Weights of a small GPT-style language model, trained from scratch on English Wikipedia: LayerNorm before each block.
Each number is 500 + 50 x the weight over its row's rms, rounded and kept within 0 to 999. Layers, rows and columns count from 0. Numbers have three digits each. The size before them is the row's rms in percent of the matrix's.

# q: layer 2 attention query, 64x64, rms 0.171, rows 0-63, columns 0-63
# k: layer 2 attention key, 64x64, rms 0.169, rows 0-63, columns 0-63
# v: layer 2 attention value, 64x64, rms 0.187, rows 0-35, columns 0-63
# o: layer 2 attention output (transposed), 64x64, rms 0.186, rows 0-35, columns 0-63
q0 103:525470570572424458444511467586496509424507469530525454530479444618540556488473456472498544504506460438434372519512465477491525537441594472572430578543542527489541453433449544568476496457455559
k0 088:530474443660498521543516428533507575536478542523428621507489534472515425469446506476385500537529515548494488456476478524490502511420602512408594467462492468504488479455487529416531471544531561
q1 095:624500478487529512502373470462466485515433486465387597459587497436479448521447538459536565490446538587532555518456479569501468508553482511491492419507510547545439503541503507531511614515539578
k1 092:495509494449493534550589481408429571519494435589585544467578519537559383597462497480450536541555580574478473555567436434547477531506459499443464475491486465510480453465570493571446522511493478
q2 079:470523505626432531457487485529560504452435545513477526530451430488453481495495501435635494661529500478498480486456435500552531517514393522489518454593484484475493606515448488538461446454481547
k2 086:487526469446423623472495481427566539467485345495468439451534424496525465498517473589523457536522529388504517557540465437465466559445496528482581477522540456519558488520531454470497533435462587
q3 082:575426522582441502408467518532515474571533428471514406476571456522537472472520411500547473464479602483577477491542495497524587528502477480519530597483497483480353564481424475484547475537454462
k3 070:595556490462550470556573479398527522556398474615583592577493523512499519577505510500547565523442435518490474452514496433546399492507530497549439427430502483491566471498497519569482453480487476
q4 088:438629426484510452487565510519470459430457416581550429514455514547522453501560470442454518473531485452456528483559577446460505568534469588565561497617473488535583493506531524562528540530499441
k4 125:468497449546572495509451485575562459544493450501550529456435478504456594452539487543528485510560462519456463456561499553462524475526526433407526458541535592439443575565398468555559394480559572
q5 178:501535469431484500593458505520468452483440531445495535546593480472510461568499448469545543424470479498427616598552498480488538576497455475485474457457383520580475485571597507501503567475595525
k5 055:525562438471485455571513518462533497466545481512541558559537446485485496534509457534484487480588506521519563540488374536512553548462378484428570451617499531357515461561530517526508423513528551
q6 103:506522470432482450553558577534496444491525522460430603455520452552495537473527445441475440477477542517518570472482490486492492507407553353439567545432582535514533472544502373541474451438481483
k6 087:545607421506502458472551501518537464397571506464526450493486499403518428502527406539523515467548465512482501401482451481445470502552427549532528580466498529495523466525463570520534402599522612
q7 097:506565477450550490600489452443566500586462497508508523501470579510509563489385468590511611527498533530535442453443500515535422445540553496486507472575493402466417536450472480435587530538467455
k7 105:520411505498634484548407471513405489595411513467547473518527473560588526536498584454525568456518489489497510598509491500511539441405493489613514482385479514560541494517473509494501499478484473
q8 092:480485532485536484484583511468579454543430448440581463529512529479587424524493455527478565510408491411476503486547438496414556496531489440465567469560509489497429526489476542535681489555524494
k8 081:514397494475549451565502437471394535511417498563489567524462441516473587516583530469541529473577547478532494527500565478446459454491597478605495362570530452556518473483512498522442531504532495
q9 093:484510365508550391492483525516526472439464447500494552506491536537562458437568595552514498609521411439499444510595580447506490549533493525561542446546412478484555506527544531535522517572502452
k9 102:483483557494457629542551422507521462500420530589500499515552539553497499484465567425451488524460539590515497621553499481516539485495540498436468431500463475541447517425496466540438657479510531
q10 080:505550530462493515467478530544523485555529569487420554487481454467558441509441452402496502434496597544511570526502453515477506470441469398471476525492569492512589630537423496467507482376578556
k10 087:439524433527529412464507501509580520413580389485544533462442500521498483478533445511518556433591496407419462445473469472443545536515426486499548515522537535504504481499465540477541324476503525
q11 099:459450515468504498459604568464528399571513481538473536569523523526517584437490472514482418461494526530481504422429504517538488526477559356483621488432534537469509478508547383533510472439527455
k11 093:519518437532467490486492464450512386474523526479497485597554486409478462446504452506526505367502460517508572497465467464523498503563495618497508555450514516452522503633460536422483467580498620
q12 119:567495524447586494495399552486493496480501434412477467439514492492538429485601526369537613545470542424617490474501450512558455564513507500516529546493466495571508492495457463515521533547400529
k12 116:499510479558538461566579538504501582418491492544536481466484540487606550527459407498496559566484534586557487509438426539428469445508454465439490464502433438539414521626488468593448497524489501
q13 108:466395498535502516460468514525479613387490440573526531528598481508592431562552533427408486583497524468545555534484486521482527484455530439464475567494482536485488469393527507463450411462508544
k13 102:487552556533494434508439544542606553377560535394423468471546465520538547437506445560451441544497543552465570467416487502449454564536568478481471539517479410510537458503521543589486504515546477
q14 110:473653465401527536542546522493497417534488529463461517531554488580525458475431415561509434585484489463499471434442546542463549502556456525448576482478464440479541514632465501502573480490473504
k14 105:451505544548543559556567420417490454570473409569503474549444515532506509480436560531434479443458495481552490545614558458470488480466469549536471535508493494552429523496452566448547494486336495
q15 097:579469517515500494479482519515524442426508479515501538454481542531533547448464479440527456633497527541463550537521443567443400438491657418505423441520524523452486419440503523499507407559471532
k15 096:502521504533516410473470455602473549535457449499495536549558453402595425529590458550424517522424468580406518429435487432583528498520569528501511499525496529581521438480566464497480505504561464
q16 108:461517590616462552519582500540499531478514462500569475472552506397493550509529583488485420434511521462539454523445464514528532509510435543508498485509493381636457568468454531579521440449437477
k16 108:453552478535562478439375566568503443554530543418469519460533508489489561420544479515570499535534481538491515347468488532450427553512576454482469503544525477497478533447498532497634520514574477
q17 089:575530453499492444595424498473472485540534527463496581509467394498461460604475558594542549440434415501510543494478625528515564484557525528458489478484505559411477482559521446420480508476560469
k17 087:554506455431460516514587521420474530524394460510465551475513547526480519625456476515451445535521464446552522563488468441606533527526411525453578447545521434615461480449467537561493522483484562
q18 111:519506495424539519569404489464506452544474543406489565529590482457479504550426492568567558508434545520501535557478489565487561542457490405420476440498427516504432485563570522395558561486557501
k18 111:533517481427503510585549450365556575502438440556539512521537556537528463592478520476445503450525504479579510539540430405535467506509460581568456487506493430552620450456566538529462527509481506
q19 107:547458504429499517592459518515555532496478528412460605476628488441536513551406487564468576484442456551497548562430501557454523463439496430440499476422519534529477509541554499399525537470554535
k19 110:527527520415478474513559505447468602479515517427529498491555542486502440598476469479438461395495556472479563565486460429551516538453432543606487575472455438566515437457580553448437522525470442
q20 120:477474502538496468394559534439444504510472422584560414488503472542544415479536491526475494446535554488475419426628549427545527533579471559561530548552482482441535545435483468559513468578466530
k20 077:505479520464528537552513438531578499511388551548494547473503550593440552490455589446438506493497512512472445509527616520488456449513587487396477385466510525507474569492475436563474528433565570
q21 096:447524418501478449438560521510475458470443432547497471522486480549545413496589470476493503505561504428468496498628568375467473578557447569551536536516452507478530521460493516581548469608549465
k21 181:456495458575558481505533510552559475468465495540460512425398464551469547406487584469476507566499501491512401417524594562458485457544607504443505434554550466473466580480401468554520479491508556
q22 098:440601465497516460587544526492490438396448415532555504501500464507455522502579486495541549563551433413510491545516566465373516510510476568489555468476432450580469499440501518574543486588465542
k22 105:544421542464503570566489511475534506576419537515509451504456585553571484537507540502430437498427509526540420528509567477481469425553565488550463390554476457605469557442456499602504563465514506
q23 104:577461519523487530490523532509506503574523533503476376468485589480452502519500433427574420404468492459560580477484456523559429512582505429474503452578458377456475541540533554462571498534548522
k23 100:435497542492485363512588473461585557565494473522427488561543479424480578500511571606559474477500478516524510426531458546530579479470498486488443438527504526501531434598514380448486462484472514
q24 099:602494447493558406501478511490440477533501508478470586492452530489412555409446518537495522498451555600499460479503537564534396445477624531470385503505586493467443471479490477495436559484465481
k24 104:589506420483507535466431485546370506588467532487541472492544465503439467536550513482453633514500461530397578489510478436590543505457442458519552523409478502558454487477488541500492521539605505
q25 104:447482511439464474439580567509508512544457444506459438510480480540478555543549399535564478431543469650448610493524505490530516475446393482504453500490560603533435492491561435533479471461515468
k25 098:488585424447442392403541537498538486437555527513551499499465516450503404522529519516466522477544478396499533481549488517489425465454609562582545531505553455423449536510441528438510466553587527
q26 107:466545428464385589501449507537598419498460575387525456514530453512586431485560554451504528596575489537539537523550477472455485473431447537504532464539558465486564461481518489442532443496545471
k26 113:378572507559499480523526497537534546473505502604507511502478443480585482451479511406517454413492527513508405494508474523436487520549535554594501479456509512501483462415480497449631577382515457
q27 087:438519572427540554500494466452499557453435469623520452564564458621505482570465410536538515487591446511470415496503479430520565554485516536527509512490439560510584453475533510501485408493448539
k27 085:408520523493546473453457456513575491500506457469478471443486594492545553486372540524464496497487541489601399475451504562494427480450514575470529559554541448392500562469529531510473498556413406
q28 104:583531537520481479461477455546461537495580578469500475459458509456415554496458492443504477497505545595541502542388486575494442471534468557501360526444529468494512477556458562431419527457390459
k28 102:490514476547481495439501570525440570568571375511520503498465513483491450487520490588523524579463401484410545488497482550563493535473434439529501628458457570505485456615520512457499406504499459
q29 102:501497472547482533483322508551523435512574545449402474493447446460485515443496608486531478511482561479442505609497508557560556465473526520501487522526532503505462593481440422435452547460569472
k29 104:520502485496501552545529573474524525405595495513566616497537425522569486506567445448510507488411528377436504501480449437478553522466403471418513500451523577454518527538522463444601503467534497
q30 080:488536552544537563430469457489413433449554489556530400568432499570476535557452545543563430481501417453479513564457396559466597541492576446493561504541454526455529506462477471427521455481481534
k30 091:491445551500520467434530469478548559497591447500470572513567520405556587485516460601568432468462512479535418508442491514467458507483531516414492522493526628444530461544550445487539433561484404
q31 111:459529397528480408513431486510492480468529505549403577473454455550449556537492544525538486519569482586443537529494559528626448435481512547511443547543550531465527476531542424453411512432577458
k31 106:501622477412477577449531534596535447478524550513599485491561453495547427505523539487402496481503505414514525539547451499485542571442431516473525599377460542473497527430450463480528490499541490
v0 086:401505524448562391518439545448500500453499572503527474470498473563578596412495468475517406472457545447528451519548507552462431554508601463472450486483462540511415572560452540539545505516568453
o0 097:513468564561498482462531413570486511506423579484473502433482534495597545494517470504486392454556591505509476545455484602564548479508570452507489386499499485536396574500490499425450529409521492
v1 089:466451571488467550503441555587487454535500561501498436528497480567647475550490508386491537440497413462443478538508481563589510527532484450537516500494484509630468507409463595494490482537464469
o1 103:437429569524581544483601547510507574511505488411557560513530492572586432451488464466489416536470521549477410484482533579484466494470486408479540484511470633450522589563470506472462468475500508
v2 099:439546424486508429490564597431468595507479431574431477406419543575502519462530513436580539438401396488585546471568515534497457552515509517520537515518488485528473498538527478490439465545526509
o2 105:527570458526509409477531477517442477525441453484508537493448547388523506488459503597544497461542498517565519558460517550566525502569489507487588432451476455520486495472387520470594421447544639
v3 103:482466476461506435527529630546458539578473523513423472516471414525538535449475512472522553544397435481587501558483519536588459517435519473536370506537483481588505528466479548507433460568468425
o3 121:525455483486526479564591460511566569579446493419460441470427480438532486571405520545568505435513534588487487510529554493537512476512483422464530442440483522492529530588476460430494428443527630
v4 094:488562533493411457459497585421471511461520422502510532482521542546653527492583573464492530503519449413433534472555468539524468610464521489446612467427566488556492467479463501501442484462506475
o4 116:498538486553556519488521580503537543468452451467524538519476491556503597444465420546506456451597492462541542495479540515510382536508484445434563488502399656491450455456439534464514452518418536
v5 118:427522454496564521559587491482490532499489433609574460487435452552538467495464543405489566481463409564509495525588526490532524484464491526466418500443483605561579508513426443472428572456502534
o5 115:471539457522575463525498450488479550500369484432496446447517526447530506541419504534552430522461423476536504507510439549625500514514524456513466559417618568527573505518525411490522394500510530
v6 122:498428481505441583506569458444568506543511529565489393447451592435392454545453480434496558439519531582600513458564509521503530423498491551540500543491465464489507473565509459476511607527494560
o6 122:513569451568542405484466356529404466465556525554457532492501582437458454535524489495583516511464470444471506566520475500474515497517592511485544512487607454553548485444511450531546466381543478
v7 096:568557476578565402497525429493432551428524477557573556485440537547499441592523465482530558462470510482443474462592470479422577451521423475543583537394504509444477440497478471529482541462486525
o7 101:525488445530504551418456460407440438519475487571549497572493464516475480494651505496488469607509381452475463539445440496540451531531549564568521484503486591442564517523467507549556483502567460
v8 112:491526468441519336505480511559501555472491504413501559558548435458514484503478484579426405507503506478527491571457512467581545539415554535515386502464499567492444523459493442490500433405541517
o8 108:535476587449462520544419421440565533446430574482462468418509472579573497560476487523471521527484562578519431590547487448480460578493462456526414533464521486528433546538517537389509516564463468
v9 097:557429498437499628480475489550513494573500483572534501534534506434636480549435507545490422556507543480445473543405480536519476453499418496498533526490547465577550509486442522434593582440482457
o9 105:456478516424535497530476546506580580498513452515533459527537503542544552488506439521522535488381558456402543493528485501475500529457476376456455549557470494414535458554654417528454519527441482
v10 115:449546397493515425493524493484478485404484393457489561512520459454470591427468478619521429559477558459537502483438497471420493528495568545495513484582505502395491488559558491533521490584579533
o10 121:551515521460458445491523493529475433450451515571511449368543521442463570464542555513429574423519594517503517449518479458578539401512529528517450556531535441602439466473459485445547583547498477
v11 099:582517527555536484532380530538440463526480507523465434514507408496564486541482462524508422523433481464517527513378457488525603474509445469512568491634523488484512565463477535530586474519404436
o11 108:484476595448500524504562487538485530601567449465526441508451419559539453479615471455441519449377528524449475434472570520464563563425525529517463455556465537464496432577491547559552467510509474
v12 102:561509514514526459514541490407522463385519399535478553530537549517461462479647536531411447490451495397432550494583515507431556495500456452479514515494491513467479416540563398523470502517449507
o12 093:570497550560548494492442520454466386558527456567483514599501538551424507525491562520517498472481478598553470427496513481494410525517517573532499461495386510577460479435530589505543461481598428
v13 117:437622582541452526479526542640490557519504469570515546463492478560546477442473521399506510489362548478563511475375493489533498498474520505472456475511494518539518534551508518467381487510487452
o13 115:557528543551496444472538527455482503484485540484530453526499483425530479532403508507464462493565543508456554457481623483523504471523542358487541538476554513435469438522440387602445516519572610
v14 111:504534455490527442421480481448551468445507424500522388433552473488562578582533451645530413463546427462470538504576474541465547567531510500457578511535524507453439460548490483498588478474506526
o14 111:503592581457557455412477611538509505473433424521521531482506501536512524501512388544470495520497497465537441523520449535453526594489501575545488496534452579545402449497426598411516429530481487
v15 103:420514574452447494553396580562522507503500515473454369449489488473513459467441532401375473490492511501513525519475538567580509489492551512505418475576473511597548536548526498481491581561538534
o15 101:522480608522503458566518444487478485472535538437467525480468567491553466438410447419623498466418602578524562562552475537448476475533459409456515457431555516549466508478428471517471483447498549
v16 087:462478516463485441575483537531536538537500543489507549488482563577517574460454444376504444480378524575503449469547528562513431562557503454530499495502458509567398542469507607507422442577493528
o16 096:568479557509492576489515385541487541487454517456520593455492543474532496464479537463448358478500545559507435484463525604541515427509492494456505440469464426556534607497493486445428545439559566
v17 092:508461436403551474424459534558458523482495543432414595561495452476470510527471444537503398472531515488473464568576532500487473513548481519549414519550487503550472569482491567457664454442514517
o17 099:480440474391482559520485467425476534525406510494483487456547557513528521507516528472537500509454570527512514518519364516531515521509414529545480401522542423508408624605587449469435515496486494
v18 108:477512507445485523498547560412460540479519433532549501527487621585612394485521565403473494520501514478443436469501525485528490482504412529510515557419532495536549501533488403484457602518445416
o18 113:521511462538534470543407515582537481522523490573488537527429507455481579423487538517547492530450414440499533559488565565539427587513453443428462519541421596497586444455522434535490427511551433
v19 094:552456405559545536456627508500397561528501436599504518486449584554495418520566529586527578506442407504516526486502499490524513471508385484533531526462480449467483480582485459491456472547491459
o19 097:510591492520559427526464581513545465567482449521500527529482512451454468473518490567469505529451359498486493487449517456487517553518480505482521553530345480493543420528516560503611372535539547
v20 103:530527359532513500606455424530502527546505540487558526507494472530401487565420439546486477513526567542498487449471470480518571506569488521461382506548465594447534527437507423492467404556528515
o20 108:626492546403550575487460444539559482535490533484513497447558547421562367555567503481460481470418450461521499517445524435498487478485527572492468531489571409563488468455526510469505543590492441
v21 112:517458572474510569527517533486373529530498494592405530501490493520472377479507527394472546479532521451564512516566531457466612493471461505524407513542533515494529455451493434505452587420467425
o21 118:514448477496481506556546494403457466527445552489490364526515495512505506481550560508614579465503458480520535504489545439463395563474520466506494432444499558465560411519594513622494474440546449
v22 114:477468509510578432523580440532568512374505449507513513560498370448465586418520535561455511553462549479560498508520525465463489476373534552490421499471524535391518535508492446524508546527458525
o22 121:466479441549425435484469440508542498505495495479516399465528448522445546606494565530488486502532576504495445425518483430566539451549510539544369550479620487539519561484502422525506535516588421
v23 097:425501486538575418481489435588529482387515523435480610608518457460451545406467595549521502481588554477502483494505496419447448460453548557525473506426509558490520518520517497495425452469484482
o23 121:420459443528489523498503486398561398468483562489457417529568469498466494494491608481543507534557559447420461507526524451507474415516476542579465581493539507553462597472506488487470599544535402
v24 109:451606552484515458430534523418511583383544472515574372434457482523465526465579569479555500530531472599531481529523506489563485528461523530474419484476512539485551513445498382526452472482489475
o24 112:578576452536410428461465504503475479514478469521483461503408543445535515554423476545497430528541477537592554612528494560509466488568455548543470419502534603536502453476476435508443419597491499
v25 088:500519558527391492497528537497510487473480394461424586560486537553434505464522487376355430445523493515433475493527569460494520515509551543535436479446491577543470447416546516502430516482483548
o25 094:513464539491466569572492543454465474447477469581487547480564543542483419502441616471559501554526475625544493449511512520544399484407475502481520514427519474560489581445413451461419486472558475
v26 093:487528534473459485538487412603530447458546489505537533529555506501534456502488480457368488448546597486400468511407555489482550440469515542451375474440495580499466509562504499440454600477486467
o26 106:522453608469480521498423483418497511519524552518536500449528583521525526508455541435459524540476555533464402513551531457507429544520520354462442582493577502484493500488516425540408563501555398
v27 121:508511516542476477550421527541533478470476502458439427458538428419432514474505501520435429481474528556496558511517512532399568488510529498450514469621458554501519563569537437510603562626497589
o27 121:545504591530490465496507472494443437459502484457501519557576538533521410496503516434522538377456578547503575447580480517554573452449487546514503472464548450563360447422434449560543491506495510
v28 102:508437488493512495522530431515563511482540525477589472605440527417553479479497592547576573496540426593442527490527457497481492492407524537524532484474520515499583411382490495491399546444444535
o28 110:411538392579573550491544529508518508404455467448549512530545497516535482520520446492496442570493450458419454489595494418462480470519452536507459559506503616568593495472618489482514526541501455
v29 106:469504398521581462469462551497480484466496492536408523436501473514455570439489459575557371533410545424585498501420513520457476523572502485505577523548469472508523590596507504481562473574500454
o29 111:572533509442404450504499437502481463571553522552383508498454515457481547428509527556534545429441554469492543497440517553565620447493522536534557447516458404526428494503428476441548529467478582
v30 110:497458478469539443509525539419541488500483506549564487496501491626631564562603472477448508484425431455483448487628485575479509523557481447501563478462469507499408513436430521548537464516551494
o30 105:533462522520524520446468441576469518512452450479482561537516532547557459531552462499466375576501490523516360493456509606514448583517528498541561444504453551454514612527485533432490428464513412
v31 092:547499492529551456554449455483547548473478537468535527492532440447469535468376500639516559526523536532494526508553419457451445574479540495468517486473503497452473486541512514578384349529572533
o31 106:520510551527556545420539508492595396430457458423564491552538438508492530568528447509469418471561496444497536484463494415495498463525559571546456593437500444502434473475475632498541527515486567
q32 093:492488563557490535447452570465610445580478405475406508587514546507488491477546530413473423490473579593437499396479531468543501479567507395500524487560491494516484541477453522440499518551488435
k32 106:474488480425531461528463472538493534495600477452496592466515404518483567444428539552531519501503523490619426413511503553522476491470536464419366480438571475484541564494609530446503479522525475
q33 099:427516445447493450575496515525383505448456535434524560553508527532533477486485461557536565616474452464540533613467537525468489566479485574460481482439394462531447493479551462583560520535557564
k33 099:501506426527427577450547520455459524531408442507605492517487573496493422610548520487440498461532424451503548503433519477479475541543436544563548473499456597532546437484497544589498591546443478
q34 112:451431448472560503600491524501448518425442578420495544545566496528564487495489472516512582513418438450435535587451497528557484558480474583467431451439397458490512524509587455496526531528559563
k34 103:536455491525406554447575454471482513481488463545536423513574571537426449589550509501498523485515429481548582536529429439462479517484485535536538478525497580554540383462600582539558546523437455
q35 092:526465481437486476609460473604538426419460500451481585544546465516628580497454478535568525624499451481488515559477462546531436553447528518528519483486426471521443491540591454538488515484522536
k35 079:473473458566554474534491472555458601547590494472525516475512410460386554479461546550513608433485424501569474450478457561447516461455445462403487533523540464469477477545556520468581507571524432
q36 093:495507439498440429606542496586501460497452536441556602597459426523512502554504466514463554505461473463507541614420480511584533508432487534517477432463410499570445523482574480538451499444556491
k36 056:514470416504506422489496519446492578433581502534548495420521508478505511465439515551495540451520497480507490598509491524481553541521424461527460596518534380438468365493516513482509505602471375
q37 187:438530477508560496377501571430535500500586452536447487456436561495481457456531548453439418532526556496557443436502552457451433447515549538567533576591553465463541489473429507507530456554429440
k37 083:455458562508498560536510477535558456514375535490507500526496518549492533516506558512475539453491533495439432424529570542545560417574524451426522344478534537542462603487445473508512497444568585
q38 086:498591431464549485563473507442600453472461467532622448508556551538505517439523541452525542463571439573389500455535478514489533407514514476569467443540481416526439472492493598545534471505557502
k38 092:469451540525494564492504462550511520546493490475549516446611522419485516612440483531531583442439426434565458488491498564497535520558473444425556438462467479509434552569566525483594479482615523
q39 086:458569409561594453576555490452508451417474469491544501460582539559542504495491489441487593492512436504499538491520576451415511484559492590487408510468514471421561512457566547460544411556521475
k39 081:516492543510475456432617462532478547570448534475593470504490498460474513555491455502487534470468517398433484469555514508506503490570634482454504413444478524543461509531471626593472530461609510
q40 094:479443415529445481492453479386496532477555577494558447486565452506517512436507546601470490473433552427422453567470576488606597497500465478573449526533567402556500493542514496486492513533503455
k40 099:481510574463461555464532603463398480480453516471458500490547533524536399529524416547592448484524517407472634553509522477568491463484573536470481454496524549519550515538504400504431504424544465
q41 098:552531417485484515580565536475575481456472450520549453480561539585449440556563434442469531438589410444525459485642561430471477493492556491551499447465466474519521480568550549515475489545551484
k41 089:414511531560521507503496421568570507503414538515524470550466462478495513504501516504502463412510451403514488496550558549425548403592518480424496381576543445525496479434504546553593421513552503
q42 094:413431458560522533558581565463449483484498436477515499453477437504542478578533503449430609554481471443494545532566509482493442426515482509509379561525507416467583476437563565523522484572560477
k42 083:568534547548422452462550515493466548447404476608505519483507533529549505530481518431481496457530560553462424499517506461459516492517615530464523359457444423539501501553464454622422481473510506
q43 108:464460533476440477487455520565469510580467550552511454456421476484567464526420613573433524628437569404530426472500460544498547518505502436511556498508550480419451553418510505540500515568520492
k43 106:523538557542505558509509432435542523443446512503456511487483441618539483560523458459484549545443578540477589555451488469587557465459431488482449551373473510593549546513512466437540510431459564
q44 085:557505511522426518494445412442518491591512466472438509570521481476474509449452491589552496444515581642484497498429457535552621482517456433474468510537560541552469532453468454417445552503444460
k44 074:500519364520589462447516591519429567465578497468498475429507490456495552549543461572521446554425525453541474511454499510549414583491506560459472630514519427477524443476468486449490516532460443
q45 096:531494466590531506515552443508392503509472465511564425469493474510514487496534517629499510525588378460508442549499461571618455541525495525548558473436467416566464483468438545537534579532517471
k45 097:501491530540438554527446479527574470490558591517403459541494524492393413550493447407539503421525536482432510517480563495455479499519471474440583470621486479583577580508505496535451433467477536
q46 092:526499496463450468562495452581466439373534619511562501475576487527512463504525535487480504536595503501471515487479532545414430412592572466523465474499536461399493440418531566559480528503563512
k46 095:495566548556455561475489468550451586518451533422557519481529477405530461508471503429460636515539501557435557462493457514531541524489465450451497415420524512508552597427513595462481433482550544
q47 083:514426544507393568452433530528436549522597562493440571514504457433515500523508525543514424517422485548524532564408415574580421455452474506504452551541526491470536467491543485528429501409472542
k47 085:543492498431447546473477595492446505440531504478480552493504543493476476425454534440583543574641574628551434433434407499444478515443467545534511535513518514465525506486495470521467501598477447
q48 087:384500482427426520452553556460422523479434542604607527524499549525465463544495480440439503546563450482403444532487536478530515561505445521570592531523436479491544562535477536459593515532521486
k48 085:605569535511537571482500456503477420590504493527427500437618541496461616511502477483478592583407546584511518435536475529494473452446486436487505469464523528518467466488596497514434510423500506
q49 079:565475596484534509506461455562543494559537555493474475370357495464445549517491582547573521432483486525534492493519492499468549504471506452505518535515583519516488460393498453471409541404451574
k49 082:387464428466568421474503583568551567453528543407450553523429478559614489441523454490534439552559471469505446443429546526548479496476505523445425510487492456459508584547475514446521442472492523
q50 080:621551426499416442455586545518504531570507472432514482480442559505401535463544531520419487538487545529539458417489514500419497531537465443543549541497521531540516463437379566532521500506401484
k50 100:452516412509489371528515563515499528440527581427452511555452452549607557436512501462529527548553546448524458441481607457561492486522522492435420520552504402436462566503506504533487467450544455
q51 095:513527501536565546418521532498499484566552502506446481331450596436462490507485594450475453568534505511547429490559482489486519456472525520485553554555624454440520458545422438486466534508487437
k51 117:486475524442547488544472535527508494435525596465407586453419405513547535405481488460520490549520567512433441509481558569489523449494554434465466479516502483498430603546441407472467491443543591
q52 083:526557490507545563395491494486483484492539409540485485377440499467531515532434544474470491519576448513573454467611494431516568496450490539547621529515629516481465487565479481447503525490490415
k52 130:500442562482576516530509506541503520475516566532389547457461406508515577454431516466577500503480541501437435494495537540475576425460575481440485468495543514493434586562460415456438486445551618
q53 076:564370546479523484519412456484458565523500577473497558539578488490568567460474509457557524499482521549463535526380456573561516516464492454525468449419466574513436562522474483453513525419557591
k53 203:566486552481441544487504437480460506541492504521531503524618509429478463614471447541517545446461429543476612589481400438509547560475413479493501523441487566535527426531596549467517554461510487
q54 105:534453555471437601552470507440580394483565530455493473500566485475589435578475522503509482536439504542528513491516456582453531446458536374467394537514568460475477556536527473432455547512524458
k54 100:536473476512602509492540475553426662470418550431472624469477417515488475556439552541530553488489545518539471513467417547535464533557428506409514505461514543469572474479505461515552485446509506
q55 108:565449518512521594450406561486530499595473506519512507476554536405453539481526436430425510573616493617482552568507481503477458503494520447537392446508500575497446478489486571470525529515436477
k55 103:482557560543552480449455499564486538382472449528507476492607467436542510472499578417551466508461542592495395523446492614487495516460476476535589545477498498468487483566565540493424409475529464
q56 100:457588472443448501451550522460482550536397487602570490485534472485468405542520452490471570512551457498481537527616510469384464516493515495482499485508536513514572421508586555583526541597505437
k56 097:472523555591540522412535471555611492511453448467466467425452557586502602481493529420457466492522537481521417461516563484589545419485530453508581457464567415493534524435518504531443448532480496
q57 083:536510537531519456564514423423546322601513512506487576548510501545488526440535509509523434436480550544481546528395498460455525446531503454510433536495528532519562461419497413494506544415454497
k57 075:533487359442511502501559588529433522503539447498535528492476537503487555568425530507497493547522516521488496485480469573505521602544444579500453471508498402492528424472495570433334474474563482
q58 098:412563471517516504546525491484504481536415483544513482502470512537538419482588498498424547416556396464476486458611563490496527460601430480470564424516507414553449471468514515532492464618561523
k58 097:463446499637487464486520470522615535488471552543516484461551490541433522593607535444492597469467433410450493538516586491513551492543524452468491416536482456515533504510421481476595495462556496
q59 087:525477427485489494520482376541503516507474506482465425502479517553486608473468490585468425488501626489590490484453471552584556440573520476478494418410573507532467576498510473516408481476444441
k59 093:544533532519493504494440450469462559495501516369599557487524461471459448477565456500524520430349493499437482594487537541533494552549498479476432572499510464593519484442506520397549589467486481
q60 089:464439427408545528541530490592493499451454418486542564427518483531488515497499405582506566497508527513487436533599532502439431481532553498479542422518512437539492450424566567590543495576558452
k60 088:496567637576496508483462432547551563565451501561591458441461532455504460503510471457393421468425472510473490474523542507563506505567454480499434441537507498609563545517528525510543549409524473
q61 091:512550451491534444562484502506602428520439603536559555557489510580513535435479469546502410496560397418495485382560546470475465509539534533548522477449504566461493493434540541498563468512409532
k61 089:406515554534522583464503443571525524498481600434551471575574552558454558527481569505535516424491522400505497548512417531508529481516433450450444440497489489505496530480500602381460500458579517
q62 090:457459478483567455494507497522455474509554485444466548533503462564633507500479457537584511569424490540503538387508568535492361507472566505520485504525421367491530529494493588511545452461453469
k62 093:519557504445496572547479468462430429555466530521593531496538563434422510583473590501500443436512505553491498454559429472538444522546480507370521472514458624580480527486479467553503564474532563
q63 093:512468584319503504463561491520477626421506529515510494451492521500496526459499510462555437468453536534486424498459530470412444539458598468587539528462479568503494532565510468488497528443423555
k63 091:520534563514462575521480474439445410531496462459484534559369498531510560424494460554471435518533419573407497402524482465471460496499426458513479541462557560422569485476565589504569501508481538
v32 098:467596484494538493460504519503481478372472486509534463435495529520518531508408491496412511611438541445471518554521494525560495554491499502544628495430499496491399442500545457472457623513549588
o32 096:536509445608477499476510476452361468508434431498482576428468464508523501552459502497441493550426554503568539511443476515521593417483464536457518414546586481578538579511407546461499454512501488
v33 107:489573491511567419380522565528497592445495342552453531414458550486522581558505498494496565475522534529577491449512465471563483530548508542524618522473458489438459457495519466440516500509511526
o33 083:570553515528543458430464417498475402480519486541460510474537400453459481567465474620495494586495500482468481525480440473513518468540522525512497458463497447597500593467433521422601488545592417
v34 104:558533484514532516465435438511553474615488498500477505495539468478595401451466523496473525508490541509495520438459534419471527504441478589510492528568482462621465482457535513568335417475460554
o34 086:521546467501411496473499491473515549568493561511466425441545502508511481505521590485472391488523539467471461447460578579493538433533567463556524487561507373480507456485457446605492620438507573
v35 111:532454457446504548527534465464572469477503526525425424555487493530486523506538529532580564387592424572537491531552485482483513418447487537478433506506518440416612489486468505480636514541418521
o35 103:401496559486561493588413531542554528553556475441491456537501551536521508542570456411500539445475421555459458430576491514504402490522501471507450504543576522416495447482565510461527405523590460